Part of a small language model's weights.
Training: a variant of Adam for these matrices, 152M tokens, 13135 steps.
Each number is 128 + 24 x the weight over its row's rms, rounded and kept within 0 to 255. Layers, rows and columns count from 0. The size above them is the row's rms in percent of the matrix's.

# layer 3 MLP down (transposed), 384x96, rms 0.217, rows 225-241, columns 0-95
size [ 93  70  95  89  89  76  91  83  84  83  72  82  96  99 103 109 109]
[[100 147 127 122  98 160 110 140  90 136 114 116 130 141  93 148 143 104 124 107  90  90 161 124 138 144 121 147 131 127 143 120 152 127 134 104 133 121 140 103 173 140 135 147 111 138 163 140 105 105 137 150 136 122 188 166 145 106 142 162 195 125 120 104 118 132 134  84 104 137 114 109 114 166  85  96 137 107 129 135  76 160 150 111 144 113  73 147 174 120  98 150 108 142 149 122]
 [148 141 113 123 141 136 118 136  86 140 143 147 111 130 144 117 166 114 128 164 162 136 128 117 118 157 113 117 189 144 138 104 168 127 128  97 136 138  89 126 161 136 106 109 145  93  77 187 113 107  88 132 155 112 125 141 118 145 116 103 118 145 122 120 136  85 111 132  97 116 141 118 160 128 102 140  98 105 154 123 125 160 109 133 141 112  93 148  93 174 176 140  58 133 137 133]
 [102 180 127 110 154 121 126 115 112 137 149 155 134 145 104 134  97 182 123 123 165 127 141 140 154 110 113 146 111 131 134  78 141 113  81 174 127 114 101  92 128 103 115 130 125 153 142 117 125 115 108 145 135 127 155 163 124  78  87 111 167 127 126 131  68 157  92 133 153 120  96 156  71 139 141 108 149 141 150 124 154 130 111 144 144 108 103 118 152 165 149  84 141 124 145 143]
 [134 116 138  73 139 122 106 127 127 129 138 158 144 148 155 135 120 153 115  94 113 103 163 115 140 116 138 133 106 146 122 192 128 112 177 141  95  91 167 110 155 167 110  84 138 117 114  93 100 123 129 138 131 124 109 154 174 155  90 129 154 115 164 163  99 157 105 148 140 103 136 114 104 129 110 148 119 138 158 132 168 156 137 147 127  99  88  97 134  95 122 119  97 158 104 108]
 [111 148 108 109  75 145 179 142 117 169 125 133 125 169  94 137 128 130 132 104 197 128 153 107 105 154 136 127 136 157 137  79 181 107  75 137 150 122 119 143 103 147 125 186 141  96 144 115  96 121 139 164 154 127 134 149 119 133 130 117  81 110 140 137 144  87  88 124  99 128 116 124 104 132 108 127 132 121 128 123 140 126 131 135 162 133  88 142 114 108 140 127 130  92 133 169]
 [141  96 142 120 153 124 130 106 131 143 123 160 188 128  96 106  75 131 143 145 100 128 154  81 122 105 120 126 109  88 152 103 109 132 113 149 179 115 122 115 145 130 113 105 140  86 140 133 135 132 162 135 161 126 131  96 101 125 138  87 112 122 102 164 116 108 155 123 115 156 125 105 150 119 142 124 120 141 168 124  89 134 177 138 158 123  95 118  93 175 131 188 129 137 108 158]
 [116 162 109 152 116  95 133 105 100 120 146 139  97 147 126 176 154 167  91 114 157 158 115 132  93 142 183 102 177  90 123 160 139  44 104 126 133 125 122 132 149 116 129  79 131 101 104 113 114 152 111 117 103 132 111 156 123 109 150 128 119 137 122 152 134 141 159 116 149 142 132 112 100 129 151 134 123 139 151  90  91 140 137 171 132 154 159 123 130 127 113 114 116 112 170 113]
 [125  95 126  87  79 112 153 131 104  89 109 158 129 117 132 123  82 154 170 130 165 143 160 134 120 140 136 160  86 130 128 131 117 130 147 159 158 111  75 125 138 137 185 151 158 117  93 114 151 136 146 146 118 110 114 161 117 122 113 113  79 133 113 109 142 123 129 147 106  97 112 115  93 117 129 157 179 144 122 133 161 132 155 131 160 120 127  96 132 122 160  99 101 127  91 162]
 [ 90 146  92 116 142  94 127 113 128  97 158 108 114 121 110 116 150 171 150 128 124 152  97 139 131 117 122 111 132 152 117 138 135 121 103 142 143 142 133 133 154 114  96 119 127 171 155 149 160 123 112 141 198 145 122 149 160 136 133 117 126 106 151 127 105 112  97 122  95 133 109 136  84 146 149 131 109  78 132 147 158 134 102  91 178  95  49 110 132 158 128 128 160 166 141 140]
 [160 139  94  82 148  95 146 128 155 142 151 176 139 146 113 124 132 163 107 106 133 133 161 120 106  54 144 109 117 101 170 104 142 153 112 139 115 107 132 146  91 123 140 159 130 132  93 142  78 127 168  93 112 131 105 141 124 139 135 104 114 133 115 131 130 127 136 129 170 161 113 129 131 171 142 172  82 144 171 113 125 161 112 149 108 129 112 127  90 159 134 119 124 125 132  91]
 [108 133 110 125 114 114 106 171 117 132 110 125 126 101 133 108 152 161  86 131 112 129 172 121 148  72  99 121 125 112 128 170 146 177 149 152  86 170 166 154 150 151  94 122 115 142 147 165 108 103 108 143 166 110 149 142 115 121 112 103 133 121  89 143 161 115 118 191 126  96 132 122 112 146 126 108 155 101 129 123 153 137 115  94 110 113  98 112 127  98  84 141 127 155 152 155]
 [136 113 145 111 131 139 122 114 129  73 112 112 140 140 129 148 110 146 120  98 117 108 151 134 134  85  97 139 109 101 153 145 123 135 131 161  76 110 157 115  97 130 163 134 117 156 145 134 134 154 164  91 125  86 150 170 198 179 176 103 108 160 127 115 158 134 150 133 132 141 106 132 131 165 134 125  84 129 121 119  94 132 136 159  94 129 108 142 141 107  89  96 122 133 121  95]
 [139 115 118 126 129  68 120 109 100 108 137 118 129 111 112 132 137 133 120 130 151  90 158  75 160 113 162 162 121 123 120 115 129  81 115 144 120 149 140 117 123  91  83 166 136 131 149 151 134 182 101 145  98 119 135 123 168 104 115 138 157 131 128 146  86 146 136 153 114 131 136 119 113  59 130  93 138  97 146 143 146 136 129 162 111 115 194 127 130 142 154 126 156 134 110 169]
 [140 118 112 152 135 116 127 138 151 105 115  79 198 101  98  99  94 111 117 114 130  93 120 114 131 114  97 104 144 124 144 111 175 120 151 173 124 173 127 141 100 115 123 136 135 127 136 138 179 186 102 111 149 105 101 132 135 130 124  87 115 153 123 142 119 139 131 130 108 122 110 105 167 104 113 116 146 129 137 166 170 164 118 122 165 131 167 116 129 120 153 108  63 127 123 120]
 [112 130  90 160 116  80 107  77  73 136 127 124  99 136 149 101 114 130 143 129 109 129 119 146 125 113 137 161 145 138 127 137  91 142  94 104 119 108 100 165 148 112 147 127 145 130  91 129 127 122 146 119 119 111 154 135 167  84 115  88 151 154  95 148 119 129 143 125 126 132 117 150 135 155  99 127 148 127 158 144 194  88 136 210 144 108 149 154 118 116 139 157 122 125 155 133]
 [141  81 154 118 168 111 115 148 111 122 143 153 119  69 123 134 113 160 124 128  94 112 130 165 127 128 135 130 118 136 110 177 105 134 118 141 146 120 117  89 148 126 156  65 112  89 119  88 104 149 140 120 101  98 125 138 125 124 161 122 130 170 148 106 191 114 140 128 141 137 166 115 128 108 127 123 155 157 109 111 156 111  90 166 131 148 193 117 115 125 123 103 154 148 119 116]
 [112 132 123 134 148 148 129 125 148 107 139 120 128 110 144 130 128 144  96 154 167 130 132 136 140 145 145 121  86 155  82 138 111 130  93 120 141 105 120 131 140 132 126 129 101 147 150  73 114 130 111 124 170 154 126 112 164  85 141 121 117  97 188 137 128 106 107 132 174 151  80 146 133 174 122 117 119 107 150 159  64 113 137  89 142 126  82  80 146 116 132 133 146 157 176 126]]
# layer 3 MLP up, 384x96, rms 0.233, rows 226-241, columns 0-95
size [ 80 102  95  98  84  97 100  92  85  81  95  99 110  98 101 108]
[[109 100 135 168 120  87 115 143 122 144  99 168  88 154 144 134 121 135 113 124 136 107 112 172 108  94 145 113 145 178 150 107 113 165 129 156 122 164 166 138 129  82 173 132 164 169  92 134 127  76  93  99 130 169 172 120 115 107 136 132 121 105 144  98 133 154 155 125 144 130 126 127 113 143 119 125 112 109 165 131 123 129 111 136 139 156 117 107 106 120  94 152 142  95 172 133]
 [116 137 102 105 116 138 140 144 109 150 146 124  73 123 115 122 107 140 113 144 146 123 109  99  98  89 149 115 171 148 143 129 151 189  92 128 146 159 121 122 147 116  93 133 134 137 101 135 139  85  89 126 121 169 132 130 150 136 128 130 177 100 130 145 130 101 144 130 143 145 129 121 167 108 136 205 101  77 102 122 182 130 138 104  92 139 134 120 103  98  98 132 114 110 144 136]
 [106 124 114 109  93 142 119 145 157 132 127 168 106 110 126 148  92 114 118 135 137 112 124 162 120  99 161 136 107 122 114  91 166 138 114 142 128 150 138 118 151 120 140 108 133 109 157  89 127  69 111 106 121 127  98  72 166 155  91 103 181 135 119 157 137 107 141 102 104 156 115 116 136 132 175 119 113 159  76 155 115 122 160 161  84 159 147 115 125 137 169 143 106 115 143 140]
 [155  90 120 139 148 133 133 116 105 169 118 102 132 154 148 141 130 140  98 141  75 153 108 118 106 123 136 100 165 152 118 114 155 123 105 105 113 112  69 183 122 112 108 100 130 105 152 106 154 133 124 143 114 125 138 143  95 138 121 143 122 162 118 134 146 117 129 183 155 153 122  93 154 147 158 154  72 121 117 116 147 163 122  76 148 139 149 130 132 105 133  74 149  98 156 112]
 [104 136  60 138  98 134 138 107  83 123 118 129  95 130 225 117 129 138  52 126 144 115 126 156 138 142 120 137 147 171 111  78 142 155 119 132 108 153 140 128 116 140 131 122 110 137 131 143 158 137 101 144 125 165 154 158 149 136 139 155 121 134 132  94 146 137 137  75 136 123 105 115 118 159 139 138 138 126 125 109 127 130 107  82 100 117 129 121 152 117 121 130  98  96 142 145]
 [124 158 152 153 120 155 123 153 163 133 107 141 181 103 110 122 119 106 104 119 102  98 141 149 134 155 117 121 107 125 128 102 136 114 103 136 142 168 146 133  85  80  76 177 151 118 141 155 139 126 109 111 114 148 163  69  82 121 154  98 115 172 131 129 170 132 120 128 160 124 118 121 111 112 141 113 133 114 127 126 132 122 111 109  94 154 157 126 141 107 168  72 110 124 158 154]
 [127 102 124 162 143 102 104 138 124 146 123 133 137 133 176 121 132  83 108 104  89 156 144 128 132 177  91  78 160 140 121 142 121 158 174 139 107 130 123 146 147 126 107 138 124  66 113 114 117 110 165 139 122 128 178 113 124 126 156  89 153  89 144  97 146 108 175 109 137 116 135 184 133 108 135 145 154 124 112 134 136 153 142 128 134 139 140  76 141  81 115 109 123 111 108 125]
 [141 131 132 129 112 107 124 126 175 137 100 140 117  84 133 150 112 136 120 182 127 121 122 124 105 173  83 135 127 104 122 142 110 127 150 150 102 133 113 147 102 151 122 137 134 135 158  84 110 106 119 133 123 141  81  87 128 204 119  95 114 119 162 147 153 155 145 146 148 120 118  94 171 158 168 110 132 159 146 114 123 108 113 110  71 154 144 149  96 111  93 102 116 125 128 147]
 [101 137 145 132 141 118 114 104 168 145 129 139 123 149 141 110 109 106 116 125 125 176 147 128  77 122 101 155 144  59 161 123 163 103 129 138 128 184  94 152 131 108 115 139 108 177 101 104 148 142 150  75 135 124 126  85 177 126  74 153 131 132 125 117 128 129 152 122 149  85 136 138 132 127 134 132 109 147 117 130 113 165 113 121 129 127 144 102 108 104  80  95 105  97 123 136]
 [151 166 130  67 123 153  85  96 118 135 113 178 145 140 122 118 139  80 143 136 139 135 120 132 158 176 114  90 151 107 129 115 117 139 111 118 114 144 116 159 138 113 146  95 117 147 167  81 111 153  95  89 111 128 140 109 167 164 153 115 121 157 102 124 111 140 151 102 141 135  93 127 123 126  96  93 116 130 103 118 181 113 117 173 157 152 134 101 142 129 138 111 104 101 111 132]
 [153 122 117 166  81  85  97 154 111 140 124 136  96 113 135 174  99 145 113 133 130 159 120  85 127  88 168 127  98 139 120 102 113 141 151 136 162 145 137 101 156 139 112 127 121 117 152 115 141 104 109 117 127 192 164 151 107  97  84 142 142 134  92 164 181 153 139 109 171 152 102 152 135  99 138 135 109  99 126 120 107 129 137 109 116 138 137 164 143  91 134 104 157 126 131 117]
 [ 90  96 154 142 102 135 145  89  90 142 104 114 146 155 142 151 127 121 143 100 141 111 164 123 107 155 156 137 125 144 110 120 103 100 159 170 137 124 126 115 112 121 144 109  99  76 114  95 131 143 175 120  97 132 137 155 150 143 149 125 160 165 142 127 111 118 110 157 146 147  45 155 106 130 116 121  90  93  98 146 124 103 168 160 110 132 156 141 112 126 155 133 102  99 122 126]
 [ 99 119 146 157 104 152 146  91 128 123 141 129 166 134 145 163 126 119 108 108 148 139 117 134  88 124 160 126 138 160  96 144 133  84  80 170 116 152  92 150 120 138 101 108 135 121 122 175 123 105 166 105 119 117 150 119 100 128 122 167 140 119 179 130 131 133 131 152 124 157 135 149 122  91 125 113 104 156 101 119 151 168 111 166 150 146 144 127  94 126 111  76  84  75 139 147]
 [114 113 159 156 152 132 128 139 117 107 106 136  97 107 181  84  99 144 154 109  62 153 110 128 112 125 130 164 142 104  82 117  97 113 112 118 126 137 105 142 137 114 145 131 169  93 168 131 126 140  60 141 110 112 142  99 147 150 147 142 157 118 152 144 116 152 160 133 116 117  96 121 166 135  99 140 106 150  94 109 135 129 137 116 126 140 149  90 160 156 122  92 157 132 109 164]
 [155 145 146 150 139 109 167 134 156 131 128 141 147  65 158 106 133 111 114  98  94 147  97 180 112 145 139 163 136 133 101 163  90 100 145 146 183 167 121 122 123 120 159 118 135 144 123 171 120 128 126 142 121 103 133 148  82 135  74 107 118 128 129 155 108 166 153 103 103 107  97 105 119 120 168 129 128 136 121 108 134 136 160 127 107 146 148 152 106  96 162 133 129  84 128 147]
 [ 74 132 140 101 111 129 115  82 105 146 146 157 132 133 129 137 137 114 132 140 112 144 167 117 120 127 148 140 142 122  87 106 123  92 121 143 169 141 113 137 168 100 120 175 144 104  98 110 137 122 151 120 108 142 115 134 129 162 145 162 176 170 134 103 157 116 114 135 155  85 133  97 125 161 118 186 104 113 112 130 136 105  74 108 100 149 150 140 133 101 101  67 124 123 108 123]]